Each number is 500 + 40 x the weight over the matrix's rms, rounded and kept within 0 to 999. Layers, rows and columns count from 0. Numbers have three digits each.

# layer 4 MLP up, 448x224, rms 0.11, rows 0-243, columns 56-111
508526519476494438562483529511530488570454550462449539409494516519489487528473467532536425454505484587484446499490492552524494490520492532437547555480555528484441525452
524509518456579487525420398521420506539441580492423490496464453518432507518440519577470459551494504427563521450467574498510484541475527516445450493441483460477477465559
453536530602547527502492527468529500502544528540441471492458446508416555491596514477510413487448584514523529472546551522489503459536550461443561498506503531527413521529
494547535453506535519521429560504510451554511595473491487522510434538447488545521494476536550546501479479431413481485459510482474482429463422479454489473493441440560466
528563425558483486510500562507494534508518485554474487508520473645494511502494539536582585513439458463533457572497452503467539445501529457499502505492515523480589463522
504528459468485516446455488426505488524520530489535480538555483536521466463497482498390519412529519454511461523471549487473461510505522459527424484539547511462535578520
516515538546492428512449489427468529527500462488509492458477487538457510529435461513516512446479415502483494459459459489469487512495516525468483529424457488542491482541
492452499491476503487501511508483536522483512555497549536570523482524500421502415514477498536583475504596490494450434452462495516451546458465471512497520554476464444545
452473472517524501540491481478464548432510563556502607383518448508468497476486562548472457495463517558467500478501483475565461481605465429484491521499466439459503511499
451514508482555478527520473506514570518519525556561524486493480502529474459603506467413451469488447545478504417611403508437536434525472529477508537473457474516497457460
507503496548542481534447488430445451451494445492445567498449473468459499453539520445535495576487484443526528544473497540529536532499447497480509535516522450439491535521
471519465454447576443496465465531491555480502502495469504491481535424494516475533442558477509472489492449514493546520479428510525430540474460490552438491508533486505518
527535505486515554501470550488479510495452550515534501501515529516484483613464459471476488467496503525424557483438480502545545519466454554457521432486561516452447498503
450533516553601463492503548528463428482520520543432497561530485470549556550538526506514517448469539465530484530552500553510452502513578561492501452516511498474565549420
430471440499586494530545591527511466514443456500499461515482567527557453490529493521552487442520498450543451495465537450493519474540512508531513418557529519519515491451
479534577498511529532495565454465501527528477479518565516567508489497489489520527509500478464541568504505500531470520567592475509549470536469536465526508462433472456577
516523468487408540536487505422551521502516401513475471500489550405479489413449498482556542432431475474479538480503450508467484521485528555509511537590540482543488478507
512472425516400432472498415441466489521468572459565489517478534492456505481482516510570470492428418528547508429525490495479470480435459457464434566629524514425480478511
500434508507553517479482543459499454525496437519507502521467441571497510528534406470439468554517507516481496507477522512462462476438568458543553473487452519508555546483
484529445488579481548493513578445448486525492556547528466492493520543497505499491488530477522496530449505430487570551475528550554502523508444488449503484463474504556520
585514527493526505554477594478496574507472487452485444527506559501511455535493465542488501460523472489468562472496462494548540514474470490446559506501513549458474494512
438531457436428512449459495498565538477444531469461461474525471500455478524445530536522529527441455475483509511509582488493543501426540496530534502407442510438460573542
446517500510444528503495476463482496528419523583464523489436543539459537569587533532487499426485522425432570533454567483452407533561494498514513523439544459501494465524
554505516489499569475542568455485539502498517439480500435602529494477535542457496425540548558503429507566441462482441530449474494510570494550468507452571459469493572480
531537588486411408435485494457504521456460429463516497509491507477528472471482455487489514443504505514520511571473566451544408479554523414488471562504565527494470548481
466540440528451461551506511452497411482522444465550550507497467521503450505577484539471560527569403487505548443534456463500478537494533518547544533455516494477463499438
505462493476480520503512469516494535582512544515560473507507471534570483564522490562503432489561496515387498516503506481490515432468486486491522491498549442488448553476
476444547477514506484492530519488529491480527508499509578482462516519539516532495480496511421465456532500502464457537566463503513521510500494492530446472546498496530516
523466466546495478526553462412458489508492486521566553527441511448556526516526542555539470502509522568527503458483521532548508463500528486533537460471462513482464489480
508506511494571477506542533484500476549468512458551507574517501462495515526494514510471478417486468461570496537433538447529428442454560593475477493556496478524496429480
541511527449500488560549529542516493510558585461466488442494521561460456507447484511488475475459488495527490508535559536514474477494513536500501474505477449501524540591
486493619511531420505526530521525505518562543456463544532577482525477522477493519518485528502455518528461425512495590515451515517527413523503555480474490476445485465476
499549489546483454468545477552500538487533581519501535465479442504480388544472504457470511491575486502467431442558542519484572560554521411465499480424521518419450499481
505489497471578412522482476502492454508552432526488460465547486395507496498486477487498470420521535452411479481504488487485484527506472512476460515521499473466507530425
532512529425467488557526507462497543502606477499561526470557496483518511574405514468477511534491490484538509493439464522509539459475447445495571531419466445516471470535
434473519589487503456483468392528492493460513481580469489500443511477457485455532528570496498578517476501504544453486471567483487520474430511523520446489522524461541482
477442494478526548547550545440479499478452549560528474450452460443470501463494491484478455472460525495415460497456536468478556453456483441510495514475533517514507470459
506469483511521458528523551494499530545470495508556535494470526502462454548524417532503502522476489513502496486489490575540525550559541408502519505451520521504507490485
503444497532499510542491467474565523435498458522521458496498384513436534560512478520499467442452503485497409459529544511439498464612469510491517491445475457516466528499
520430510562504574436500480477551500534575502470463503439468441509432446543502445542481547435446417540575491522490505537490632512581464545535552465566614460555393549473
489487474512539504510477522492523447476535496548430586500419519533500472515483485479581516526491559414476481498495546460473498466529488507536496507476458491493524489506
510480486475539560472483493584449569461444445470481543465584446489455460544512492461500568519467541547469510481519545458440533486509496486466460469498563470478459549554
472480489559513514494541478481554542522468520517479523503491461491499519460503532485492486501546490472501496490512517494516474490532566504556527505487532506471493456524
599482490549525552462464537472437527412502512488443510552532520483522515537499520558472500499561467473543548449491497518540476431429516482532471517459475534532509481530
507461500539495510558525506453491491498519534514529637570530539465448501499486564506480474490437515488483513503464553461459480510545594533452550521538481591539505490486
531499537533533575418523483533585492485462475545478489525455555499501537486521487445485464489532552438535547531438484589500401530443432468518590532527597586473550489507
485498512488478507486525458437503493475496455538411460513438502470523486494439469488545545489446486484536508482556486479527571541435473562494518449521546470512540553459
461456445556519463530522513493495542547463471547484507527406543439513540487535509437490375476477485513482414508482462479484493515551526459471562514493481530499504563560
591562469480566557453485438558465520596492513511579529593468579576553490468493443505513525475519551444455506490506557485512507407473453489524520496527447631473497431458
534550462486504486477528523488517470520529489484496556536490480420497502460503555562599524527569501464491521508516490632489488484494563466520504542493470514475563470489
520474466578467431572398530483486525548430549523445516477505445525602453504528527451498502500512514491631518572475510425542532516475498515534526505498513511482560541447
552509519489528492562464487493490467436476467570474533473469579545590516502466462562539491513435499455550538457448478468455424533433452528500539518507517492461515492460
524516515458465534517472576468494525513487477499461471460504482524447493504489492483500501471471483518556527556559491494479428544499514522484513517459595486463575534466
498493476521498487518457474534527493522429514445524565494482531506516526571554492523540522491483485465515481530502436574586493509621508392487451480465510496482446473411
528518515489506487450548476543517526439561515489514398503543442537507549451509515455563543515478558527474500509557464512488536513520495507533493479494498445495488499553
552479479495466444467526491516494481526474535524521545578472534530483478514522455443530509449435495521489517461522522458417506470505493499461570478509440492451528467509
430448481571417427493465484548488438492458516483479488493496485542495535500465528507439561521487510473493595497490458432484460580516565482535456429538475473472506458492
430509508514507463485502555480540506490484486527508553436622510523564476468596411516436408485534505507457426486503529438521493515495475454621540491512550494505474513483
507508533469428510531526549535488419429507502529504483554465486566560538488496512457543559393469476458432567526493491475471421421459518498520504540506432487469450539507
446464543584492508536594494482453507472454498493504515478526476509575447551493498490515478492506527466440473508483555529582469596462488425481495532471566462456498471455
556531500537558444530447459494492502463412439502459478529454502486479446468415537527475495462476459441509503442575460497456487490515481460472522487473521586511520500512
383506537492517493566533525515568532548564540542510549450516451539542462493456520467506547483513536417436543462469481474565443529512464534482435431522485443492404501497
494555506435456408495564476454500526518450448433504522490515529495506470477585482489474519495442509551525541549493540462472512533457587537499442540470518461471551445501
537454501497474534539496489543524551440467517493500518520517574522514473565500549546452398536481460488486501467465520516542519455466419411492480501492449484540518497530
467494460494442425486468482497525446443488465577522423571462427483593466420462502441535471530501448432503537532506476501457571504568536556550433462570544559447520475473
519470476515538487525471531476527520481461505532574529561546527541486416539499447502466550491540552532498457450481483469579541468473488527455491499563493438484471522533
475469464573481502549537433493567438557489552411429544454446504477482477547529548515426519430463492507518489489487536383439422496529510483469444577557511501480510523497
592426445496486464481485472462498507544433496492466431473454543565486402461490571517522557487499573431420545522575573468568484531544492511507456363486465473544454471535
484475523525540484493508468474476522535511481500508486462506526488511466500483529570489492530565455493516499554478513441472507534533485534510534545533444504481465507541
470511442403505510505483464482481485444456492581520522560443473544465516533506541486463500429452466526507500423492509515427483503492435548514467514426526503494489532527
488470504497493512509443490422440544513546464502520456519533511537540492508489530473523499511506406489475497492467532482525467525487462503483521525559549458487491538512
433482440524535555424485500487519471485429447498460465429509533493502465422489502537512480519488503478525567503547496451497460500611509468544496446499492466532499525419
505514554525527444522546497501480491480546464545527446544516524524464499439506519495580445469485454552529490548536448488503554520485518518511531543542542471497463475502
577437585511446502459447445514521457525526523401481496486533562475517473495470454632462438487438456513502509479410443535488505455503474562496467530484487437532458452540
499471485531508519522495463457459544488494479525528468497530457541505520531440477485395520514501500514490453471508461518493521456498507494450455410498517547499496500481
433499535529511537537545487540523574445550538440405489442574537506526532495501573496485451502483570552502527451508527444473465504470517536482470487533550558552576512538
520402523568534451462465461545593487484498439479436552480476498481416402500467509431455532490479479488472472504491407458490534489528423489506524529496541482492511671467
530439533468556545505504501504513521495462487473474521511457494479475453606503497475512487594584513440484458544479506515504480523485548483488566510550445469504500549517
496449515527469530565394574491516514548499505495484427512398514510553445495533476471521450492462518487545543528544492529508525510534499526518505519462491465495485511478
513472475484436547563527464493562591409460511484447457434469454446516450475484484412567530472487502525492514456544537536501545565524453505516554470470541453522532509495
520533582432490503503487482563591510529452525549556413532556469517445573472394480596513501543535510503554552548481446506454490498532461510412514509561569513540527575494
533497504508562468414527560517496570558549523448456519465500502484524439474490507525564434511524475533520483486439496561454533433522557507438442549529437479468529456474
582465546541469494473523478467466494480540558369500551523511489499478451501537497497489478494518500508492517548544463509556451537542509493485453491485469596470457498509
545486493559508532533540486503444411453503469477516483504439506425384515464577510477536504609427462494505483600543537518507457510448509449438515477560448561434565504578
522460508509487458535494612552500522498533474385532522536518472492445548508514477546505450496457413492443493532551392534515468459484533494537476480582474489561465514541
554499499526470520533482464557575490437496564531458562507458554546511506489480555534544527496500534498515475528499558511454520437499550443437465501437477499525543466538
535492517437573450497509525466459485546476468534460501499523505481452489542495508484476422531503524581480490494520500484512534511527499508521520536502540472467486516459
449491454449490506460495468541457452407524486532429511462470489481501541525414503476491502472494514546504461446434516406455486497457527420489479501534521466427412458493
435486387421491550517448535498472495538515558505487410471462477441548469558547515484477509547544498496501451494517452527479523485500446540474492507515512451441493526523
486590558524532499568502521484522542513634487421545520484503495462552527472480594486456511529510538520592483540506533501435527496595517539496541477496462502507453574500
487495442531594561552549565471503539352483522500469510499536550434512465430512473489534545540545539507583483485564498506504516500554514501623536458503549485437463490493
460441563461508479499571531462538494472496577486565443484504471546482494518569548512494490478465554456505544534544518505499511519587578494509481508477529458555470499485
539557551552555505510445499461591549489593458512545565485492521588544443494540459568475543448413539492508499491428489503456413466509429549477551448543483438492531475484
533448572510533539489528435539598483473524512460496518422450500487467549565540492500556425516535495510535491520546519517488513475546494498471382549499562442487570531501
508497429472515539452505486491491406515514586542504522492499467439432460496560493542481487484446536459527471516519542528513516484482544540524469480549505432526489541527
492457518425532541512534554517540546515561441512482585567507552489500496453542402480477428479535440490469484530482578566564445492557488516489504525514516513495432472503
535478492531527437484564541502505480522571542516507460498497583504481532539486561484480527493493429501528547548419467545486446509537513492528531492572452513496543491476
426461542472540483505573495584490518585426470530455466561461395480553557489486504526528518615571481480545490501467535588456419536529513485442490510565496508458554504488
453460524461455478589478568483476504468476430445480512541491463517519440545515540535469495550474487543467457528556524500527558552533493455396527495475553490459491525519
427477458498589481570495489447477531468478461446474502499501456489502464416556530501517434489549499503547522430527488469517487505487534470528518528534472503441419471484
545476479413456462526491590554513517493583511483533477513518468474541547559517525444467590409467432467514547513506520542497521529479519494556571517430483506445528486518
532504478445395459477512427503469444533511500581498484471469453505455529512511484453535530533511520512524521500533482595464441437475503470463425449418465527508505545468
490503473513503476453543481463578557528512464517524493574527544532485463512512539475466539495539513529559515574488539566555502517518497582518411522504520484486583508495
482519457508494532477445410430439491475477488510498489524516541438528568424473532487512511452567529499498484523536547468510456517500580435458469542465525516550489504498
489549515479456464526519557511463548560504548510478526493470556519442540439522538462471536520558469464508484544515495478526500553513497553478502496489480481475517504454
490541504453465514491435530494541501525449427482548486496462421565524452432490484538450462445495507477509507523535519502503509445482479467492481476545395547470473504464
488551504508489561510530538611510492505522561546505456543550476533521520470605524505503502548519517448535516530553490504544548467492479460553554490503520459536558486508
435543528520500526520466466503518560484528495516522472511417488481499541483536519540476500519511523497530468494476530566501472503515471506474510545518500436491440470508
411508472513485459490525479525473527572481475524508523464564500462458524420522508457454506494514496568567460509554505524489509493523471495501437552515524540451484470533
495450489545520518508522513515513500516496498492583490523533441525515601484480505529497489517554521521468468432567527523532488565592431491473463519445511462516477573505
501442539545424467522546495526494544466539547498468463506514444502550471429494555486564459467526520553537500505501515504446507431515536519525506445564513557460489445566
446479533522505498520508474504437501475487488490543444523534517491510441538505522437437528551463478511480464460539432533550468469490481569499392492520459558500510473522
548470569544594442520401488537457548534460535499485557519506407450464483468537507506473432559481528487519496516498589519509519464549464497490514470519440523492457453475
536454477509488436503506433382555550510451478531505513514557469516467519485452517477542513410536506490476467484538485482490417518504489490529472514507466493464534507527
543551477491432472527481490439489519501438570488499499457462505527524490568455459516525527456429492498476488516529561487484445486528522561502486472500498447505399473485
511490521513486509540468439496516554530542505545445513514502517511532458533556541494524520559523522525424499435515561467461509491518531506509504555465432447464518460512
499442486549543500526442510481498523441549547527466523502449523491534452502564550453515478557521461571532532491503500538559552483533515503543486514540441492490564469469
577529523515510463487474465473450437444495482504563480442472540450441482521511453455501547513500449507491506422481516512518532461525480456463539492488540475511519521474
524537455494541553524526479525527463480565528560516519519456533600522475486552494474539521566548577477578524527496515524496483469483501550543480477493512471475509522521
601453538476485484540545492507515486553441468485439546552463543547533503474509485491522549540486419563464442567533483542540538570496506514525576435474521487508546510486
512424512515478492519558587441479446459478531455465526480612502532504510513484514471451374450478509437494415466456522484459462505508474488474477466444580520550478564484
460492516531479555450490460567552546524502525457556517530482446507430466529487464488572538427445619455481545515472482555539562559520514529505465495469530585538525475422
557485505529537498503488544492499544509460464540618446478533508511553495557529461495434498496573493481485532511549458430449496450421520548468477564514430528478516442475
566532443527529529496491559441552469525510526468540539504490493483524592486536546539549496494502459524511532589446504524466529533517487478473501449488504510524530503464
572498467513525468430503524496487462470480435454419521481508525531456505543477443487486462488466451466515491485471472498506436574481478483432544489460490576464521423549
507471503398464476448600502571471451478473513522518514504503496489505496500544481496499558431505505489485491498523521470572534506549538488544479469432496489559409522468
598498459483418574510466492533465449457524521461574519569561507470472531526465553598540483572541554497463433548493565537422531490536481577534472547488520465441486539522
505385530550459485463542492527512454524542586548539537485554465389549527525453491514426505470531530462501485498522487446493443580514540537493498529448497468493430428471
510569539496575526443490467562484532526483544557487539508444536513505466531509541493446570561491499535538526545516523488540490470536523564537473541511476509511497457529
513466476487504508459498442491507539605503521573513446534536565499430512484498514438477508540547437544521492455514481618492488526518489437533545512562564564508563436465
488521487491489510531520533498568453520508473543471508493471497510495515464530478502536561498546448482442544458484514483508450485449530533452456557512505415498505435553
500489612555509484515499450428493515536449471536513497516529509480501519458463502520528484494520405506491496487455483554514541513484517528483496492479528512534491488510
540535465474489562436365501474495485590542537528508507522426556517397481449551555492543488531487543511524611502481496500532456530497516522456553455534422434458530491459
521519463513550461542483452547548511555507481487535516413516467522558454540494509514494548489465543482540416485475442572561570540540474554473494491504512490506529504524
473513468462489506566489473519528512554621507486531509500433427559445446510474512468516537522445417501540510545487485479548517451475463503469493439585418449598492510454
523478554475542517487475485542520407553495486546484463558534507505475526576578458451552483441444486484549496414465580598474449520558448484456544525570453505474568434568
457504520537498512471510416443470476543435511506516490524506433510554508431468490564488506533518542444460538457482491465545457541500438461446465495488530486544504481490
487450529397463580499524487560480520497450548469479414428519581513491446447558575496551494562583518497508508611498459466542481514485450532595580468462527476499426487512
572522511494499477562520508385489511539534456456513560501467445455444505405519495512497518473454421519485454462451469548598525539525508465540521571560508454549485497480
519518502449562477511505511444527509521517485526515506561494503495446495514481549438494561516459517497438550538526414491540534445525446472530435538555524479526482498434
564538456520527471485529545455505472546468440577504553445482515531564443525511450485575566473487542534543489473567466398507527509532515498468502486460451405506515485486
465516528517504501540510490451470540538535491524553526492499494511505547433570551483480483489466471542536500469506513453480531541432523499499509551515462502506452550464
532492499541466493498459506609529557502503485568441497508499452516553575496479475460496463382529546490492505512501455531451430541481549478509489599566497576479483502516
506504455492469432495479409509464531498468462498491499507509527506527460452439428525477408520509501548517501476412578517501486451534585459422474420510507455485477565472
500412600501529516533532559556513547457504562490581469510484463480464498609553452466508504502483492555494520508533485449484559514503549463585596530496523428550444454382
499506543542462464458413541447454484453454482561465480504476535435509514560512551567507499447509532485485540518491432475483409492442512493524512458552498498472473418526
506534513512487513526517556583511576544482427525490498542513478470503465456510467481513451511478493563513478563472487464523545476523505473439510549454459450478475492547
499511497485497521490473511539519489558513579482503477503551533510499506549486528511464466497499444505547393552486405493441508499452483492495593566513509527532508499555
484545577496559544502531518532502535467528591444522493518486544489489528478487410515506496467512522401558465510484447546502512514567471508477461486486516555474390452503
556552483511475507503481476483535539434526473506510515452510443440437511436550483517546495464496490553461489524482456497336494485460423445516465520449480521503504499477
516491493467526484538475415498500492471487506516526531432498499447551471610503486469445473480532480545557459523532470551458528575598478460527498577526523562542484539508
491454529449507468438450469458527561501508563517487492451490428459424461539551519521447544471547479541467471528484524506548508528513456480461496559509508491429490595456
554521530465571491493436511499531543491513477480552417440481468472438523432442520528467457494519503520403476493468550484471475487456466501500595480516515528515487508523
463561468550497505494525519464540451457493546493452446420496492493481513515446466544523509600487481483455473492500501449506427510469455480501493440468506489446467501497
571421477548484517450451565459548469511514494512517468525551549421454506531491505531580488484498498529434503467524466570539417519518508558569523499567515510494471502462
558449427485522485478432451464495515555498562506543541493457546449515498491501458503526538446540512483464540478502522503477492473558491528503523444497524494452559538533
535503527525602522558542480479478498482524484504500445543511547507504458572478533527502481531554435512520468591539530483481465508494469508488504505508518476486520514504
518493499452478593502440546527511512488570505482480468501531501526478505540469569449480492524437458491581444538460474539501480535468518547493470525492477488527508485512
554486477484536543462563468525514532480477502471526544529471528496494525540421479424460629477486487502487546527429524517470486529477487454443516551524474447474536416364
466440544502519506450454413509543540510472474553481504473433476497403471515469513520478530494451470497478503427525541508462483467491555572486532533527516463570477496510
555548538441552519445453551514507493502452486402515480525573460497519452448461550517433556512481530533562574562485513449412521465444507457459482445488513499464544466503
519507494458475426516461464541560526538516498479552485528512515523495515442575554448437514533437431463536501557485543471487482501450520576475470449546441486474462527423
411510526451564451519439463545550455520527496549543414449515490498580516470470512514467531496500501532470512459467508497476450458506498504449500448512473514455535542510
539493474550570498454543481489554444511508495414524536484483458498484431523462558441538422549543475460488487548440529562514510513447472476413472561526518467492507505528
491571520515476496514491548506402494454480590514483521499497538520530439455506526553547536427430550475534527497543523499515470497481503503476560535488460555541483499491
450566495471458506520521529514505536501504508518554560532515537541522456426524487562531519558529536460539467519490428469576476480535451452495513485499578467539597516460
551441506506486464539455480493517504511461469503446515546461483512380556497568406495502531525522516541558484586468481550505515526577550472463504477505508416591503567520
441524439490464484492530532519540572546459553547487550531495464477558522489431459489413520491477527484476512472452462511502542482498506465525496484485504464523517525526
513456475508490531491476512523536487454451475461450506607476404566491474551472512573533471540500536606504487487540471634569469499495494484510515553498551497455520524560
572530458529491505521563500417499498480505557462520476504521436457535487538550550494510536451425488529549561495505543491510457482496510540531500437488453412447525512513
481410436548475502503497526492553475546553517480469580505564523484561496471578462504459513473514456571458542557470519521482419483521546435469496630412486541509534491487
548442473536581514447493448496467537452453441490479466427413538512482458478487537571527574517468515484435517506380517475512550456478461524611483469507445409536489494575
493470524538481498501572557491488524412509549533492494512545509507501540534452579569502487459476577498569514545468492473501522509526461445568531497537586511598520524418
522418503542500564510516523511455498492503523486550457533457498511504417578488481488501511469536521521414542511398382497522542499475575519577563510548479445573457515520
529528455472490514481525451418489509489572546545464522528528413505482503462455469476494518512493498425485506568445452543541505548486503488557572457501493485526539524481
439426531540480534460391398499475510537478487456476516435458518512618512492515503465492547483553480486459473524446483493414532465504510463472494490451462498462511515479
481474540530442561537553561499465476516470484526551440491534488480494488434504462530515559482414517487554463467494426500520508513492519518517551524476468504494489521504
575466477468461522428411521424485558438454496604498478578493510532514473480489500490464537544511486512498543454507476526529480555503445496532494469466498473489502461494
486503514506456540433464500486449460462455575471487507504494509521502545488551501526538525511456481530474479545481490520466453493467517471475388508445455502516490529501
522413545468512495537565515516509518487486476505530519470509499529447530562464487484488518429488494423496499509487485526613571537459472479484541491458457413495519496517
594571478460504486498485514394477522478489506449484496502471476463525552515467503532500468495539479526461503529518509559515532489542471515502447502498462493513461546521
445534536511497452419493511445534494496492579527467497490413447535533543499468432394528541581540581424466553471509572488560497444612464538464539528506501474509549524546
563567483514531440541514369482492518422561509507556468529536558517521544433521466552518496454471513531504503523464542513471532462476498509443551528533503507503506516453
491458467496530551473489460477507456538429567501542477535493483544442589478471473443417535467509518449553500603561493492532605471498520478478505463491494530559472523528
453544521482493528534544455515519491543516510499578473428490440458502545515523469488467517426581545511437527488431540489465441512491426524618497524482492442513495545523
514587550537410550516511526519495493466492503475540541497531470467535593490452492511574524499481473537495481496552480550458494495511554487551407471533547465491387470524
540515552552459447520491565435541426568494481464527514513427461539515569549513491561496535523498471593470501519470462448568421500584513519584479547427504485474539500458
523435527529494426509529485516526425500466501553550556509509502526515439532539560459429511503504523404480446536517543550470481447438484464474497538572552500467537626502
476597480514552452449468409560521482587499451491448510453532451487509477546439518498451538494485508532436535438549497428463457540481486545489475493548473503476482472474
531485494518536495515442518535512506396532568571547543525450527528508489424559546455541474552510482498512465544593466442547593481544483502497550543548452541507485508510
488444530495402458503460485552597507502468564537508486492515482530489507545440496517561507484490435428464491598508476519495547504464575461542511449520543534469487476464
492539425388540453489539531502528515502468529492511478506502486535508536496576588448431511502543501521499486520509493457470510510551420498504519550535530451558530511453
501548548501467521455510504549455414454512538544528553433518512588521510523440513545546526444524569517434493528465507470535475484505450516470512537522434513551457548570
500514516489506489511561508516496562530509489530423477570529561536493446461506544536501532530463486555530529557502456502481536429503544480518490567536483507542477492570
524469455502509437475522538470486558510460552456542528525599556475472434515539498476417506474494587469450500524543461475501544577495504486491484495455548538537426443514
489485487544473491526489521512511460444551483484502507499519486565577464548455541525531535588537533447481460517533496528509482512497479451404460570513491502548500520530
543426519457529543479422514463489561528542396474492432523486479443545469506369556463484569474531459484438444488510426569473492537426501422466504464503543497498489491488
565496528552480495593579486467541488392531513551495514417482481559491482457494478475421436533527484545517473534500505481515475573496415556484420586491500402528497535466
454432437527459509508470503538428507524532556562431469478538514491504443483421566489518514469570468486465490444447516492515604536555520524505485550515430549451568511459
454537485461566487446498469519482454503492524570570413458476548394527534575521486435531497532467529545508423504535577488471489492501485482509486567559519508504477399493
468483540516507483445469528503517506527475486508518475495437547580528502524432507541529488522544535503500501494506472436520456462503485447547541486500481468505517508537
520419491550517513449464487497502549535540501473449496555566508516479531490466513502535530466541519472516532523477524518473444528497550423473550545538504500476438479523
398516487458472553519487499522545580519618537512495549478538518519496614530548448453494575530494464541472393463500471428468461423456461508461485408470460513500522524487
539500518465527495533471454531521520453467549489448464488497534451442505489519505507528571465469503567461456537465534490466483524494494526546544510546483534441539441467
506574471490458540455597489536492589510464501522539512514483453452495526503448477472508438480501501563473427466496499561529483469489520508533527545467488460496481454487
526598500471484506486514530478470580452450507430540485617536578495517491401487474463556505493488514489451525465447536537519495507507523517447552543542516520465477515481
489484569529500489478482485512448476433509560513540491516506470474490489463475504489513501559508434555471522556464529456471498514496546448473506513545448546565479453496
495411482509415444535437483434476475459508550521534436454489505512605516518521412485545417592503485463499541454434455512509509481487529503519446446478487508443473548483
548536584462449515482562562530529492483538498477538530471441483496492594546487482519522543463484534515512491414535432485553506464466470487584554468466528504586492512490
539508496511506545500482555536540529456502477459524484507509473527532530495506518455489495479509529502511403516548452532476526474510493465542592446473516552466438543479
489553509479449488537434466491594488487422500457485587490458492468486459468527515483487557514470465519448463482510475476483549545519442435482492455509552454477611366479
460487515511525489484515496450570547501514489472498506446479538503495455550437497519528489499510523464593552492483472511390470533557504524541501469470519561488543534584
498518581542503493473476485510527563512494489509592535510526485559513546469418474496525500572442516508510589497517506532493524475521497514478500524575517438442538499577
573549477513434415496463489455533491415503431516461465449503478522523458523479519530483468478543503549490404408493438506463496513421461504525519439509499508513530534477
455455495459516500500534534489479492494541400498496479479438444451460444494484457462542465491502442508513567546491521471526507507440498476500510498506522537480471486505
509452578497541506487496468536468468432501474485413538508514526504491495530494564452470497495543538518467482496454461512456464524539516452486531464549495487450552483547
490513534456476531500540506521443535511511472433486500459492462560527556520473500498462475446480562503525533541444480508530520500516536528467482535551480513481503476491
485520401506515505515519473518529412517530487570576514495509440571548472633548529416563552491532444475463451544451482451469499488524487451509518441460505407489541497434
461514523490455625548584501487516449553429590518515535557513389471412471566514512532474490509511476480529589459553501488511488474477520460499506601503540501451529520496
512445501435465418415487494424516527491474486510507497407529525539493486496467517421476418486437500473590412421528500513546478468525466555474515492532525533512485507572
515504519431494497531483505488543401446532474479471484465587515539551515540495526466491490487550523526499493504428557515434520523480407483550531460497470524462528488550
463554537448526510494509475498511493542502538542423520454519481517563466448548477448510493527458512542459522494521550481493500546527485485505497524447484497477477519498
508450474540491475468461509534512460511503515531520435512481499490476496536532471513465532572477497496453512454504545473497530504507457542543562425453504576520484562457
570502499508591507509483433442451487557512487554532478567464537534455456500536493455529614467491432517583505536475518497443463538510490483483501514478490456517516457454
550547504599447501519482455433436521393527414432517504479570518507487493486467477555484482494438538532526526529528424466516440492486518495557425505449529472528513493544
482422405480504524478470542463445552490543427536486450569458532540475464532505470518531475511533486505524467437472557484474500503525499478478526448494473457502495523500
462529500486445498527483495470454440477496563461503528468558545498544498465573495480460522539491489530540488557438509431552494448516465489534501516518474581476503433561
500556438480482487524508570511511505489490536514450496493544465564509564546442462480561506472468468570519510474451494419575522485496462568503557568518462500484468534467
478531552562455519502549477534435469470489435564496453447495433489563513484566454439498520513468454460464570421530552552483500517460552454497507526531530411536514497526
474503434481506522492510461444521519532498502490511456564517547469562526561457458442458487527467520568578433516430493498542558499454464486449483492448511541529506434525
593477565518468437467466466517532456493492545532547515491448478537535439568554489406458537529570489522459516462484401503506503466495408584532500411472566465456552459444
500547465462465458490482500518575545486472508500520554492504494432420488525462451524562501386456464521538537548421548588495482550547531514547487479550504448520551425542
596520563476496493473444459484604585501577487477577548574499465484538555492464502513538505532477479527535520563457478497500481530562496452505455594489423477498478466514
544534522480561509563505453484486506544532555547472468498488524494449488550441522527478506555483503535499486507453567481467552597589558464547521580564486483564463511513
548544485445519525549452492499527462493503508562457506438377438464402479497476450555435577490491478522456515534491584481555497452491480471585491515524549510482499518479
487502479525551539584468489487487559512563427472461454509475476499537442506534468460540501588477543478495509493512500533415430480536504465531560448492472491519505515514
484477492515485468521466479515387446405490458578485554451455509528525448488493531455528497500492556478586412512467404508490487571560497529520559453464506495515475534559
491571572503469418478502526558468541462493553495497589517558471460494495520531443473517442408567489502547508478584457424508546495552537452553585438544492540588576548585
525496562484506487502508520499436461498536537490530488513420508526475482461510486520514532572535470530527445517476436418492534397428554553510608486553522572468543545459
608529534529524429466478478554495503491507515553498528594464550443450562499465546521415541469486459478531477500528501476507534525519508511529479524533493478479504510537
535487457517532475534458463504522489566571565526500410495498472433460449476527504603525568544529459555436518492503555502527481511486507468433538455514413499540612538402
476475494490542523491508504473503495503552494488520463499544492466470553524517465488496577497517527525550534488436476494511415497521543448528486470495482505471499493456
460467474514506525467462528441455406550517551491450517556459579505466504490521491556536543480461524545538507531518522469548505467529538506514528527439493517478506499458
562482464538453452535496569452536508519478530457541469522490534503456431461513536628529488533461608502475530473554502432495507545509484490440511501439504468524447564435